From a checkpoint of a small transformer trained on Wikipedia: untied embeddings.
Each number is 50 + 12 x the weight over its row's rms, rounded and kept within 0 to 99. Layers, rows and columns count from 0. The size before them is the row's rms in percent of the matrix's.

# layer 8 MLP up, 832x256, rms 0.186, rows 361-379, columns 0-127
089:47 42 52 43 50 44 52 59 72 45 59 59 42 42 58 24 59 59 86 68 57 45 46 66 41 52 20 48 33 55 43 54 68 62 49 61 35 64 27 56 53 40 55 32 45 55 48 40 63 42 61 29 57 59 40 50 32 47 64 37 41 42 50 56 38 41 46 61 48 51 54 26 40 48 49 67 59 56 53 48 52 29 60 53 51 58 42 52 51 21 36 50 38 47 57 44 39 39 61 48 41 55 38 48 20 49 59 70 37 40 46 46 34 55 56 52 51 40 54 60 68 40 30 66 67 69 34 47
098:53 53 58 43 46 68 52 37 54 55 60 59 16 32 49 28 55 37 64 35 60 34 29 37 54 24 58 38 41 33 34 47 67 37 56 56 63 43 64 50 51 61 49 55 55 51 48 52 39 34 47 59 30 37 49 67 54 52 40 49 57 39 53 44 42 52 43 53 45 60 53 34 44 43 55 60 26 54 71 42 64 10 46 67 44 47 44 62 36 71 35 68 61 24 49 54 47 43 46 54 54 37 59 40 57 33 22 60 50 39 71 53 49 38 32 48 44 64 57 43 61 58 59 60 63 69 42 49
092:49 55 46 54 41 44 38 58 79 78 52 60 53 54 51 57 54 65 45 61 59 49 40 49 35 41 44 43 50 38 49 53 38 44 64 43 54 33 55 64 32 35 45 55 67 39 61 51 43 49 27 44 29 41 49 57 47 51 48 36 51 49 70 47 36 56 65 59 48 57 69 48 45 42 45 38 49 74 66 42 47 21 57 50 39 36 38 46 50 54 41 64 71 43 38 38 71 56 66 50 45 34 57 61 69 68 65 36 51 62 44 58 40 49 60 46 45 37 53 39 53 38 47 31 72 79 51 75
093:56 51 61 51 45 44 55 44 55 15 58 32 53 61 36 36 48 57 45 48 65 34 49 28 48 70 75 38 55 65 43 34 58 53 65 31 42 66 18 66 65 73 70 41 43 79 44 41 44 38 59 69 73 33 52 36 51 46 48 50 58 46 46 43 54 40 52 45 51 63 17 42 26 34 41 41 35 36 64 47 46 58 62 32 49 44 46 35 66 33 26 56 39 44 64 44 53 62 46 47 55 39 42 36 50 54 31 52 39 45 47 68 76 49 53 51 49 61 59 37 45 55 53 63 46 58 38 40
102:37 69 45 38 55 58 46 53 51 51 46 46 41 58 64 55 56 40 51 23 50 54 44 67 64 67 47 50 33 63 54 61 66 45 39 42 51 46 81 45 59 47 51 41 43 57 75 58 56 46 71 42 44 64 58 54 45 47 48 43 47 48 36 32 48 61 51 55 31 49 50 54 35 64 75 75 48 32 55 72 52 29 56 37 36 52 49 74 33 45 49 46 56 63 46 25 37 44 38 48 43 56 45 28 41 39 48 46 49 41 48 39 49 55 23 50 66 41 41 55 73 60 63 52 46 40 63 55
100:40 41 48 77 77 41 46 49 72 55 49 37 48 51 40 52 28 48 32 45 35 42 62 69 41 44 50 53 47 49 66 39 56 54 38 65 40 42 46 48 58 56 50 51 44 56 47 53 62 67 46 65 65 59 66 45 66 58 64 47 65 51 68 46 32 45 42 61 56 44 54 39 51 66 66 30 61 46 46 64 32 72 63 66 36 66 62 41 47 60 45 55 62 57 36 66 74 47 61 67 31 55 33 39 51 63 51 65 60 58 48 57 50 55 43 56 44 58 45 27 48 60 57 42 50 40 51 72
105:44 40 38 57 59 59 43 58 65 49 47 59 70 51 46 26 34 45 57 43 44 22 44 56 28 77 71 44 40 58 35 38 40 34 53 57 43 40 55 77 47 66 37 21 49 40 59 62 35 48 28 48 41 32 61 50 69 68 53 48 59 70 31 50 42 49 41 52 41 71 63 28 35 42 42 35 59 70 56 69 31 38 64 49 67 48 71 58 38 63 41 61 43 57 77 28 69 60 59 39 47 42 35 52 47 51 46 38 46 67 50 36 45 70 69 52 53 61 27 40 40 44 48 43 59 56 41 37
105:50 54 26 55 31 43 56 49 46 56 73 33 27 57 65 96 43 57 34 49 43 53 43 62 37 79 71 54 37 53 51 58 53 61 56 61 41 42 59 48 59 50 45 68 49 59 20 58 47 55 70 36 73 53 48 44 51 50 42 56 54 54 49 39 28 62 49 59 41 52 42 45 39 37 15 57 60 59 67 46 47 37 42 48 57 48 40 54 46 57 59 57 31 44 54 39 52 57 53 54 53 26 56 44 66 40 35 60 63 62 63 60 61 36 54 37 43 58 36 60 48 77 28 59 64 51 45 42
103:45 43 43 41 52 60 55 36 58 71 53 61 37 49 37 54 52 25 47 40 47 48 38 58 39 81 72 47 41 59 56 53 56 41 36 61 59 53 58 56 63 43 33 48 48 43 65 45 50 45 46 51 40 30 42 39 51 23 63 39 52 66 44 52 62 48 53 62 61 49 40 78 65 51 63 51 48 40 43 63 48 47 30 33 25 54 44 33 44 56 32 73 65 54 54 48 50 48 42 61 60 72 28 52 37 31 47 50 39 38 44 46 64 37 46 60 41 57 61 57 56 58 46 62 53 49 38 39
095:49 43 33 52 42 49 44 63 54 52 57 52 26 39 59 50 67 38 41 34 47 43 57 43 68 46 55 32 50 63 61 52 50 31 40 52 66 49 44 45 63 72 75 53 29 33 44 64 53 67 63 59 45 49 65 48 13 54 55 51 38 67 42 35 52 56 53 52 59 53 20 53 43 42 47 49 57 54 60 39 61 20 52 56 41 43 61 69 44 59 74 47 56 33 54 51 48 45 64 42 57 57 36 63 66 34 62 64 71 76 39 46 56 61 45 36 22 61 46 63 38 50 37 44 79 42 38 41
098:36 67 42 58 53 47 43 67 57 64 52 49 53 36 68 47 40 45 60 58 46 56 38 62 61 47 37 67 34 38 32 39 65 70 37 43 40 44 56 57 50 45 55 54 37 66 58 59 43 53 39 58 32 43 46 66 49 73 61 47 39 56 41 56 67 53 41 76 31 31 49 73 57 47 49 26 26 67 70 54 46 41 70 56 59 66 47 42 58 54 47 54 61 42 42 52 57 53 43 40 54 61 63 54 55 57 46 60 52 48 47 47 43 56 46 63 65 62 45 41 49 58 47 54 54 35 57 39
097:54 49 60 46 56 41 39 63 54 63 54 47 49 36 59 57 69 83 31 41 47 56 58 69 35 39 54 36 48 56 41 55 54 49 48 48 53 52 49 69 59 57 56 43 27 51 63 46 21 40 56 35 47 37 42 59 58 67 52 31 33 71 43 64 30 53 61 62 66 46 37 59 61 69 76 60 39 39 45 52 44 42 49 60 46 31 48 46 49 79 37 47 58 56 58 74 26 66 77 37 44 64 58 69 43 36 28 51 38 54 54 39 41 42 49 38 68 22 39 56 59 38 69 51 39 50 56 66
091:52 46 39 55 51 42 51 43 63 51 46 66 42 48 54 33 33 62 55 69 66 64 43 65 59 51 68 46 46 46 44 46 49 36 47 67 58 47 53 43 27 37 59 28 45 53 46 67 54 60 43 43 53 48 42 51 76 38 31 40 68 50 47 40 54 67 59 37 47 47 59 54 48 52 34 66 53 37 74 54 60 39 41 69 71 31 40 55 57 51 38 53 38 62 49 29 29 66 45 53 43 49 57 40 23 36 31 62 49 58 39 53 36 48 48 60 63 43 59 49 71 38 69 30 31 57 43 74
099:68 66 52 66 57 48 45 44 59 67 62 50 33 40 47 41 40 51 56 54 59 68 35 49 29 40 52 21 52 51 40 64 47 33 37 51 03 40 51 33 30 64 43 40 45 58 38 29 52 43 39 42 46 50 52 47 42 62 42 46 53 50 51 31 17 52 54 41 39 50 73 52 54 34 53 45 39 35 59 43 25 36 47 39 47 65 30 49 62 67 51 51 48 57 45 44 56 41 56 65 65 39 42 32 53 53 58 49 46 65 57 69 45 33 58 70 52 53 38 53 48 45 43 36 49 33 41 51
100:46 49 58 67 55 41 73 33 36 42 37 23 59 55 42 69 48 49 45 34 40 45 68 49 50 53 63 40 58 79 31 41 51 65 62 48 40 54 28 62 58 51 38 52 45 40 37 59 44 68 45 64 45 46 43 33 50 46 38 49 57 53 37 68 53 50 45 49 55 70 53 45 70 36 47 48 62 56 66 52 48 37 46 62 54 35 86 47 45 65 54 55 54 63 42 53 72 40 47 44 48 61 47 48 52 55 45 65 73 36 50 42 43 57 59 61 52 60 32 60 46 52 44 60 42 38 80 54
098:26 60 33 53 49 48 51 51 74 51 65 16 62 29 46 57 51 59 63 33 48 44 63 68 58 67 52 54 59 34 51 68 38 69 41 57 64 38 71 44 63 45 57 30 34 49 66 55 37 49 58 64 64 44 60 52 34 76 55 54 48 43 51 44 41 33 37 70 38 45 44 44 33 52 47 48 31 50 49 50 51 53 68 45 53 44 35 49 55 57 39 66 53 49 40 48 63 55 56 38 61 52 46 39 51 67 57 36 38 57 52 63 65 64 53 46 55 32 49 40 53 43 34 36 58 60 44 56
108:48 40 32 38 47 61 76 63 51 48 46 50 31 35 50 43 46 44 42 28 31 45 38 61 56 50 51 39 53 35 56 68 71 44 46 50 64 67 59 62 39 62 24 56 56 53 40 42 43 44 47 46 58 41 47 52 45 35 45 44 69 52 56 53 34 48 62 44 62 31 56 50 72 65 48 41 68 38 37 62 38 58 71 40 59 37 23 32 49 67 45 52 44 43 40 08 62 41 53 42 34 24 50 31 58 39 41 57 59 51 41 48 65 76 52 40 54 51 38 59 43 59 68 38 57 48 52 40
096:54 49 29 34 50 60 46 52 69 34 47 40 50 43 54 47 59 49 51 36 66 56 42 62 55 49 52 44 36 56 64 57 64 68 42 61 32 57 47 45 49 44 75 39 53 41 46 48 42 55 46 45 43 41 32 61 56 60 41 44 70 52 55 48 35 54 48 48 34 73 41 59 59 61 44 47 52 38 35 67 67 57 39 45 48 44 54 46 68 45 46 39 63 57 42 63 45 70 46 42 44 47 46 37 58 66 61 44 51 54 65 68 50 65 42 44 38 47 34 48 41 68 24 52 72 58 50 61
098:45 57 55 63 60 31 48 54 55 43 51 55 65 53 49 52 52 50 42 28 36 43 53 29 43 43 41 76 65 44 45 51 20 42 60 47 34 64 70 46 56 52 41 41 37 67 48 45 62 54 67 52 41 60 68 49 64 25 35 32 76 41 49 46 56 64 36 53 52 24 47 36 31 59 59 40 53 52 56 48 53 32 48 60 35 43 62 55 66 51 66 42 47 46 49 50 46 64 44 53 55 66 52 51 34 64 43 38 56 57 64 66 52 48 63 23 58 58 47 48 67 51 22 25 62 51 37 38
# layer 8 MLP down (transposed), 832x256, rms 0.174, rows 361-378, columns 0-127
097:62 54 42 34 57 41 57 64 68 63 68 68 59 50 49 35 59 42 49 71 47 47 34 54 47 45 64 69 32 48 72 46 39 60 61 50 48 62 51 38 40 71 35 65 41 75 52 45 59 61 37 57 36 61 85 58 46 43 62 47 38 39 43 59 70 45 25 33 54 38 68 54 44 68 54 35 56 46 52 37 52 51 67 65 59 65 59 45 65 45 55 39 65 65 31 62 71 37 42 28 44 54 41 78 62 50 57 33 55 46 55 66 48 47 42 54 42 69 55 61 39 63 47 57 34 36 59 71
102:41 53 55 61 48 52 46 52 34 40 42 19 47 36 73 44 46 55 49 44 42 70 35 55 43 38 60 73 55 33 15 40 21 44 48 61 60 38 52 54 42 40 34 43 45 51 42 57 37 40 65 42 34 59 76 56 61 59 44 57 56 48 40 45 64 54 54 51 32 63 33 58 42 67 36 45 37 56 68 58 39 33 45 72 52 51 40 42 28 43 56 36 54 56 74 42 40 28 44 68 50 60 43 61 32 67 72 59 29 63 44 38 42 53 61 44 37 45 71 51 38 62 50 31 58 47 46 38
086:75 52 43 54 54 38 75 45 42 52 50 61 65 51 68 37 33 65 50 71 49 53 49 62 47 51 52 43 50 57 35 57 56 54 38 47 67 50 54 61 33 43 41 80 49 30 52 68 44 28 44 35 85 56 41 64 51 48 76 30 59 44 43 48 41 53 37 45 59 49 61 35 45 69 59 50 35 41 62 57 46 40 39 74 42 57 51 39 36 37 30 46 39 64 45 42 50 61 33 51 51 48 55 53 50 50 70 61 49 39 55 38 42 56 53 49 55 47 58 29 47 31 27 50 73 56 58 56
096:40 36 48 53 48 39 63 60 33 49 61 46 53 63 48 52 35 08 47 53 41 58 49 45 33 43 48 36 77 71 25 62 56 52 54 46 41 52 75 54 45 54 44 57 41 43 03 62 66 55 51 51 55 49 53 52 47 46 60 62 58 63 55 54 55 59 24 53 42 35 47 48 44 48 42 74 47 48 65 57 63 44 45 38 40 33 34 35 46 42 42 34 28 64 55 29 62 49 40 56 50 33 67 71 52 48 34 53 55 47 61 60 46 38 59 54 60 65 42 45 38 47 52 58 56 53 44 36
101:63 56 33 45 38 34 49 42 41 44 59 60 48 31 56 50 49 50 64 39 47 44 41 23 65 66 55 63 45 28 43 70 24 41 65 38 41 35 50 43 45 69 46 35 40 31 52 44 27 58 52 24 72 48 58 34 66 46 56 51 38 36 54 28 33 57 64 44 42 45 20 67 41 50 56 60 45 54 63 54 93 51 70 29 57 36 63 71 24 50 53 48 44 48 67 59 61 31 54 39 34 72 40 36 31 51 44 54 57 65 49 40 55 55 46 71 53 52 45 46 48 46 40 45 45 53 52 41
102:57 55 50 61 48 70 37 41 53 73 39 47 60 39 59 44 27 32 65 40 53 51 39 35 58 69 35 58 65 67 53 64 63 51 47 42 68 59 62 52 62 37 43 59 62 34 63 41 35 55 60 67 52 48 45 57 47 37 59 55 69 61 50 52 48 39 52 47 42 68 60 48 50 74 53 39 40 56 57 54 36 33 50 56 45 37 40 43 27 58 42 53 36 46 69 62 58 33 35 58 51 32 42 39 69 35 62 24 57 50 58 64 69 41 61 51 70 45 54 51 61 68 49 63 43 59 58 46
098:42 57 35 61 44 35 71 54 26 44 42 45 65 47 46 47 39 61 75 34 50 67 43 59 38 74 65 67 46 46 52 50 66 51 33 63 36 50 70 60 56 48 42 59 72 48 48 67 29 46 46 25 50 25 52 49 65 32 66 37 34 51 47 48 35 53 60 62 39 49 62 47 36 46 63 50 43 47 59 67 63 50 55 66 62 72 61 32 44 41 72 75 47 34 69 46 67 54 56 31 52 28 34 73 74 60 39 33 34 62 34 45 36 56 51 31 50 52 52 58 45 31 45 27 47 49 42 55
103:58 48 22 59 37 68 38 58 48 59 62 27 44 81 59 55 33 40 42 59 57 78 43 49 44 74 53 43 42 44 67 70 69 62 54 63 46 29 55 46 48 48 52 48 54 64 39 69 58 60 56 45 47 48 71 64 49 51 41 51 69 50 59 40 62 15 65 68 67 61 60 68 70 56 42 62 63 62 46 62 60 52 41 58 42 38 35 54 57 40 58 36 41 35 46 43 46 64 43 49 55 44 63 64 53 49 40 58 29 43 35 44 55 68 61 40 36 24 50 53 46 48 52 47 60 62 45 51
107:52 51 58 45 57 44 26 58 50 55 52 52 54 60 51 33 45 42 49 53 47 56 55 40 14 35 85 51 58 49 24 32 54 58 47 39 46 65 85 44 75 43 36 50 52 44 44 68 48 48 41 46 42 41 44 68 52 42 69 44 33 43 51 64 54 43 41 47 42 34 74 57 59 53 57 36 44 69 68 29 50 43 49 27 57 66 33 51 72 37 37 41 56 38 49 28 48 60 46 51 52 61 51 37 45 65 31 53 69 43 53 43 46 63 62 42 45 67 48 67 32 66 65 52 37 26 66 48
090:73 58 27 44 49 45 51 45 50 41 54 53 39 47 32 47 56 39 69 50 54 49 55 33 48 42 64 42 53 54 55 52 56 66 32 53 43 35 43 49 51 51 50 34 46 48 36 49 55 40 39 65 30 47 45 46 33 24 58 51 50 53 35 32 24 48 63 27 70 61 62 46 40 37 37 60 44 26 38 50 38 22 68 47 65 46 47 53 46 46 57 60 24 58 34 43 30 43 55 41 60 57 42 45 50 48 54 38 36 63 40 58 57 75 46 51 43 48 53 50 70 38 51 44 54 42 58 50
104:32 69 56 36 34 36 50 78 59 71 49 48 56 43 68 39 37 54 60 50 58 51 28 65 43 48 39 56 35 50 48 26 42 57 71 64 55 59 52 57 56 29 53 55 36 55 70 48 54 80 48 63 52 43 50 54 44 73 55 71 52 53 42 60 54 66 51 39 37 55 58 34 68 55 59 72 54 59 66 52 16 33 72 51 50 58 51 44 34 61 49 51 64 41 56 57 42 34 48 35 40 63 41 53 58 45 51 46 59 65 39 52 34 61 55 49 67 34 52 47 47 40 41 37 44 37 67 24
098:47 57 38 43 61 71 49 62 43 44 36 50 56 44 54 60 43 48 62 46 33 56 50 50 30 52 56 56 57 53 32 56 42 87 43 38 56 43 55 46 58 74 55 42 51 49 48 20 34 50 34 53 55 59 62 58 42 78 46 56 54 71 56 61 47 43 46 49 64 65 49 65 62 80 55 52 44 65 72 34 41 68 56 63 38 33 54 43 47 42 47 55 35 66 43 43 58 43 34 30 61 57 56 35 60 36 50 56 43 52 63 50 43 43 39 37 44 70 56 58 39 51 51 38 52 48 40 53
102:47 29 37 35 48 69 57 21 48 42 46 50 47 43 66 38 42 70 56 34 42 55 53 58 57 55 42 51 61 36 37 59 42 61 27 64 59 55 40 56 64 40 48 25 65 45 57 38 40 43 61 16 59 38 38 54 20 40 44 55 58 44 50 55 49 59 66 64 52 38 52 31 57 57 53 67 31 37 60 58 46 44 37 73 65 51 51 60 47 46 65 46 36 37 61 51 38 32 60 39 69 43 56 53 38 50 37 47 58 65 53 50 42 34 40 64 47 58 51 46 38 54 51 50 56 59 33 50
099:26 60 27 48 43 38 43 46 76 32 42 58 39 35 46 59 27 74 63 42 57 53 64 36 43 68 45 29 61 46 49 68 52 46 55 49 48 45 55 34 35 46 65 66 28 19 55 43 60 48 49 67 43 52 43 25 55 52 50 35 68 60 48 49 33 80 43 39 57 58 56 61 47 57 60 44 44 49 43 48 36 62 67 44 58 47 37 66 48 62 65 43 53 37 37 36 40 31 46 53 45 61 42 47 58 40 43 57 56 56 43 62 52 53 43 45 48 43 41 54 50 39 62 71 33 67 39 64
099:72 29 51 56 41 54 59 45 34 59 45 67 53 56 45 44 44 31 59 52 35 65 33 45 43 51 63 65 66 46 47 71 63 63 78 41 34 43 55 65 58 45 68 22 50 67 69 37 63 58 40 47 67 55 53 61 55 28 33 47 56 31 41 31 43 30 55 61 51 38 54 59 52 37 48 52 44 53 57 33 63 63 35 55 29 49 46 47 50 47 39 46 36 50 45 55 50 26 65 49 49 35 55 70 53 43 45 65 65 41 40 65 33 50 65 53 54 60 40 60 56 51 53 57 50 49 43 49
100:49 56 48 41 54 56 30 59 61 52 39 43 50 30 55 42 71 61 48 50 50 27 49 55 56 48 71 23 45 41 63 56 77 63 45 47 47 54 43 39 62 50 51 38 69 58 52 53 57 24 61 47 69 54 62 45 40 83 44 58 48 49 47 65 47 52 60 50 23 24 65 55 53 47 45 44 41 58 43 28 72 47 27 48 48 30 47 26 53 57 54 67 47 70 66 44 39 45 27 61 40 58 59 65 64 54 71 33 69 50 43 61 45 53 52 38 27 56 62 62 67 59 53 45 37 67 53 19
104:50 36 50 38 46 41 45 32 64 48 47 48 53 62 32 56 79 65 37 54 33 62 41 77 63 45 43 43 63 47 47 59 78 39 45 63 48 65 59 35 47 42 43 54 53 53 46 35 48 51 51 46 40 60 54 46 53 72 47 40 63 52 56 69 30 68 47 78 46 52 43 54 37 44 60 44 61 38 30 48 72 50 53 84 46 45 60 63 54 78 45 37 67 53 48 69 35 53 39 62 50 24 52 48 38 45 38 72 35 46 39 68 51 51 44 64 58 51 59 47 55 51 39 51 50 49 32 28
098:49 66 71 46 52 55 50 60 68 44 51 44 61 58 41 51 36 62 38 54 63 50 34 56 27 51 52 58 66 45 53 48 58 52 35 49 45 62 44 53 46 45 50 57 37 71 39 51 44 31 38 63 40 49 46 60 59 48 36 58 51 39 73 61 46 51 58 63 13 66 59 48 53 62 60 31 54 45 55 60 43 69 43 42 62 65 34 59 46 45 24 52 58 51 61 65 46 68 31 55 44 53 36 64 52 56 38 66 63 44 43 27 44 39 78 62 56 33 65 75 39 15 32 36 49 53 41 36
# layer 8 MLP gate, 832x256, rms 0.179, rows 362-379, columns 0-127
101:33 45 35 51 44 52 45 58 47 61 44 73 42 45 37 55 49 38 63 51 51 77 54 54 64 32 49 47 52 39 49 48 47 39 79 67 71 42 33 49 41 45 54 42 57 65 56 50 56 62 38 60 52 61 68 40 27 61 68 39 37 45 57 38 27 57 66 41 40 25 32 61 54 60 49 41 49 61 66 55 32 88 76 64 50 71 69 39 41 52 43 63 61 57 45 31 39 52 55 52 51 29 52 53 56 48 54 61 60 52 30 45 49 50 60 50 48 65 49 32 61 44 48 65 56 16 50 29
096:41 45 62 41 57 34 36 44 59 53 50 33 19 33 74 64 53 43 40 37 40 76 32 35 39 54 44 48 63 43 57 48 63 36 69 72 54 35 46 42 66 41 64 44 46 46 40 44 57 56 52 71 55 51 54 76 45 60 41 72 56 67 45 65 65 47 46 59 62 42 26 55 63 50 52 62 56 41 42 54 57 27 57 37 47 48 47 60 57 58 73 32 47 44 70 53 52 53 49 52 71 70 48 44 73 64 57 44 56 48 37 49 36 15 57 51 44 47 37 55 52 39 65 36 16 52 54 62
096:43 64 68 79 59 46 46 38 34 40 50 58 49 42 46 41 23 47 66 31 34 43 41 51 42 40 60 37 35 47 47 43 69 48 52 56 42 58 45 29 76 65 57 35 43 56 35 67 57 44 43 43 45 48 33 41 47 64 57 51 65 31 57 66 63 55 67 39 35 57 43 31 56 53 44 43 32 49 60 40 55 51 49 50 70 54 42 49 37 42 32 32 65 33 73 33 73 51 47 56 49 46 35 39 47 36 56 50 58 49 27 42 75 48 52 39 51 36 52 68 62 61 26 59 42 47 63 42
103:46 46 50 55 51 45 39 43 72 49 56 49 55 66 57 78 47 64 37 32 27 27 50 39 48 38 44 40 54 51 53 36 52 54 44 41 63 40 40 38 69 47 54 40 34 63 48 44 70 57 62 65 36 52 30 54 50 62 46 36 38 46 56 47 51 60 48 59 65 49 49 60 55 63 53 51 35 42 49 49 48 53 33 63 54 48 28 19 58 60 33 39 46 45 57 47 39 56 44 49 53 52 38 56 37 56 33 49 68 53 41 38 52 55 58 60 56 45 43 58 63 64 51 33 54 63 58 44
101:51 43 48 48 40 52 48 35 37 66 51 38 49 66 55 45 52 63 49 44 69 41 37 36 42 50 48 54 54 45 61 44 70 47 60 64 59 54 40 52 37 49 54 37 49 57 63 56 54 40 59 44 55 52 54 61 51 31 54 29 44 58 47 40 73 53 34 76 45 52 32 60 41 53 48 61 64 48 52 54 49 25 22 34 60 49 38 47 35 57 58 65 40 63 57 51 43 50 34 33 63 62 77 76 53 66 57 31 24 55 73 45 49 50 41 64 46 59 35 59 48 40 55 55 49 49 54 44
104:76 31 37 58 58 58 38 46 60 40 27 58 38 38 49 56 62 41 55 27 40 40 70 38 56 35 40 38 39 57 52 45 58 56 53 48 43 43 50 41 52 63 45 61 46 47 51 63 53 36 61 39 58 48 34 51 33 63 19 36 53 51 44 57 35 41 56 50 48 51 57 36 44 45 33 48 41 39 38 39 47 63 42 66 56 26 57 44 39 56 51 44 50 45 35 51 35 48 65 51 80 39 74 39 40 55 49 40 59 51 55 72 52 36 46 43 60 47 45 41 60 56 56 45 25 41 52 62
106:36 50 50 51 31 53 51 61 37 40 54 69 52 37 62 49 43 20 39 46 32 68 60 57 50 63 50 32 70 25 52 40 52 66 69 58 56 50 60 44 54 59 67 64 45 53 52 53 63 38 40 50 64 54 58 39 45 46 45 48 62 64 54 22 53 34 51 51 58 46 50 67 37 43 29 60 52 48 38 63 61 37 29 67 36 60 45 61 60 46 61 40 38 28 38 74 71 50 46 85 38 67 53 27 63 30 41 59 38 44 41 55 54 75 61 55 42 37 72 48 56 47 37 53 41 48 53 60
101:61 63 62 38 41 72 47 35 49 46 44 37 33 64 45 46 18 38 41 30 58 40 53 56 45 57 49 54 48 53 66 52 55 58 61 76 53 44 28 60 52 53 80 42 34 59 45 71 49 35 60 61 50 36 58 53 47 37 37 40 58 52 56 49 40 72 36 50 43 51 40 18 51 48 34 64 45 48 53 59 40 51 58 64 46 58 47 46 44 42 64 54 50 53 61 72 51 54 66 48 47 64 60 48 71 58 49 43 66 39 60 49 54 57 39 45 43 60 62 41 66 65 70 59 49 43 52 56
100:70 66 55 46 46 58 62 54 44 48 15 40 61 50 78 23 47 62 72 45 49 73 25 56 39 53 54 34 47 43 39 46 64 61 43 57 41 63 53 51 50 40 49 37 43 75 48 60 51 43 22 45 48 64 55 43 52 12 55 51 59 28 56 73 62 52 45 53 32 57 54 42 35 51 57 59 50 31 63 41 79 67 55 59 43 22 48 56 27 52 51 50 48 58 32 42 21 39 46 48 42 38 59 33 52 59 45 46 50 28 64 38 31 40 59 71 47 49 49 49 64 52 40 69 55 55 57 68
100:32 43 61 65 34 41 54 57 68 64 33 40 51 45 56 46 38 37 82 35 63 66 47 50 45 53 51 65 33 33 64 29 59 48 68 58 38 61 32 34 58 36 63 47 47 43 64 28 69 41 65 59 59 31 42 58 54 51 59 53 43 52 65 55 28 48 25 39 58 66 48 25 60 55 43 64 48 49 69 36 36 44 67 75 84 47 68 26 48 60 54 52 54 48 46 53 59 34 42 53 42 26 43 54 66 63 39 54 26 65 51 43 45 52 56 57 58 45 51 47 41 30 37 63 39 35 29 48
096:44 52 53 36 48 59 47 42 41 37 32 68 56 31 57 52 64 17 57 58 41 59 50 50 46 68 42 54 69 49 44 59 29 61 58 49 19 29 42 46 66 56 61 34 46 26 45 54 39 46 33 31 61 38 16 52 55 78 64 38 43 43 44 48 41 36 35 67 45 54 59 65 54 44 40 71 69 60 59 56 53 53 49 49 59 45 48 45 45 65 71 32 43 66 42 61 67 42 49 43 68 50 57 44 48 60 62 48 67 60 68 72 46 54 51 68 75 65 70 59 49 48 54 56 32 60 48 49
100:61 49 44 63 45 43 56 47 45 51 58 59 32 59 55 55 48 37 51 67 37 76 35 42 44 64 57 57 48 59 39 58 44 44 57 51 72 37 49 40 32 55 32 60 43 55 38 41 42 44 29 46 60 67 40 29 53 59 45 58 36 45 58 62 37 45 33 57 36 62 55 59 58 42 46 55 60 51 54 52 58 47 56 44 66 51 55 50 33 54 53 42 52 39 50 39 65 45 16 80 58 39 50 51 51 49 10 54 60 45 42 49 59 54 39 60 67 57 52 56 22 53 37 64 56 43 33 41
098:24 41 57 49 58 49 50 33 47 64 56 43 44 66 55 68 26 38 51 60 35 68 53 42 51 73 70 35 59 42 43 37 57 30 17 34 46 48 46 34 44 58 57 51 71 69 42 71 37 33 64 44 57 31 39 71 40 40 42 60 61 44 58 62 23 50 44 60 67 41 45 49 68 51 41 51 44 36 44 57 58 56 57 29 54 67 50 26 21 45 47 68 49 49 63 78 43 50 41 40 44 57 33 37 36 37 39 39 52 16 52 35 58 43 52 60 47 50 63 60 52 69 34 45 65 41 61 43
102:67 35 51 67 46 50 33 46 61 63 29 56 45 35 77 59 27 53 49 54 42 55 61 34 25 48 37 31 59 39 41 50 49 49 34 41 29 60 46 47 53 45 70 39 56 60 57 57 55 45 58 47 74 52 67 41 42 45 51 60 56 65 62 52 63 32 40 62 60 51 49 56 55 52 29 66 50 51 70 41 56 38 53 70 41 27 42 48 39 49 45 46 34 60 62 49 21 45 55 66 52 70 31 58 33 63 58 37 37 59 28 78 60 59 62 43 43 61 31 64 26 56 67 66 57 39 22 46
098:63 27 45 31 68 55 46 32 56 19 43 73 62 53 64 50 64 55 45 51 47 42 56 77 62 38 44 56 33 46 53 36 49 43 55 65 26 46 18 58 50 61 67 30 50 31 32 64 56 43 48 62 79 22 49 59 60 63 27 48 57 59 19 32 68 44 61 48 42 41 40 58 49 38 44 54 60 50 49 45 48 42 42 64 30 47 48 47 39 39 59 50 47 60 53 43 51 40 50 50 67 44 30 55 66 53 60 53 46 55 32 40 43 53 46 27 46 37 45 45 53 50 54 61 20 58 57 46
102:63 38 46 37 57 62 63 45 72 62 60 36 47 38 34 52 62 45 46 65 60 54 47 48 33 59 51 49 49 38 46 37 53 40 31 54 52 51 30 59 48 55 44 38 67 37 12 44 66 50 56 69 26 58 35 47 47 43 67 70 70 42 43 50 49 71 45 38 58 44 61 67 55 62 38 52 56 38 41 38 52 54 42 50 45 48 34 59 38 54 43 43 79 45 63 42 52 55 59 58 32 58 59 59 75 43 45 54 68 40 47 30 36 53 40 71 27 74 35 48 31 72 48 43 64 66 39 40
102:55 51 47 26 45 49 38 39 68 33 50 45 47 55 74 56 50 49 41 46 46 62 55 33 46 42 49 43 50 58 53 74 28 58 51 48 24 72 40 34 46 48 55 30 50 28 56 51 62 57 67 46 45 49 53 34 41 54 45 33 62 59 44 42 68 49 30 42 26 31 49 41 58 59 58 39 45 52 56 69 39 55 53 36 71 76 62 36 58 78 63 35 49 57 43 59 26 45 47 38 58 41 50 55 69 51 16 47 59 38 56 36 95 54 64 42 48 56 79 49 30 31 42 44 63 50 33 53
101:59 64 54 55 43 41 59 51 56 23 49 46 63 48 69 39 59 44 50 46 47 44 72 30 52 60 35 41 50 49 36 30 44 36 53 50 60 39 58 32 47 53 63 42 47 61 45 47 73 71 53 50 58 57 72 52 55 34 42 34 59 56 53 44 41 62 51 46 33 25 64 40 55 43 60 72 61 51 51 61 57 38 48 41 54 55 33 53 55 44 60 53 58 50 47 56 60 47 68 56 68 43 60 54 53 50 49 53 54 35 58 72 51 63 47 30 61 57 56 60 66 18 48 56 41 73 62 57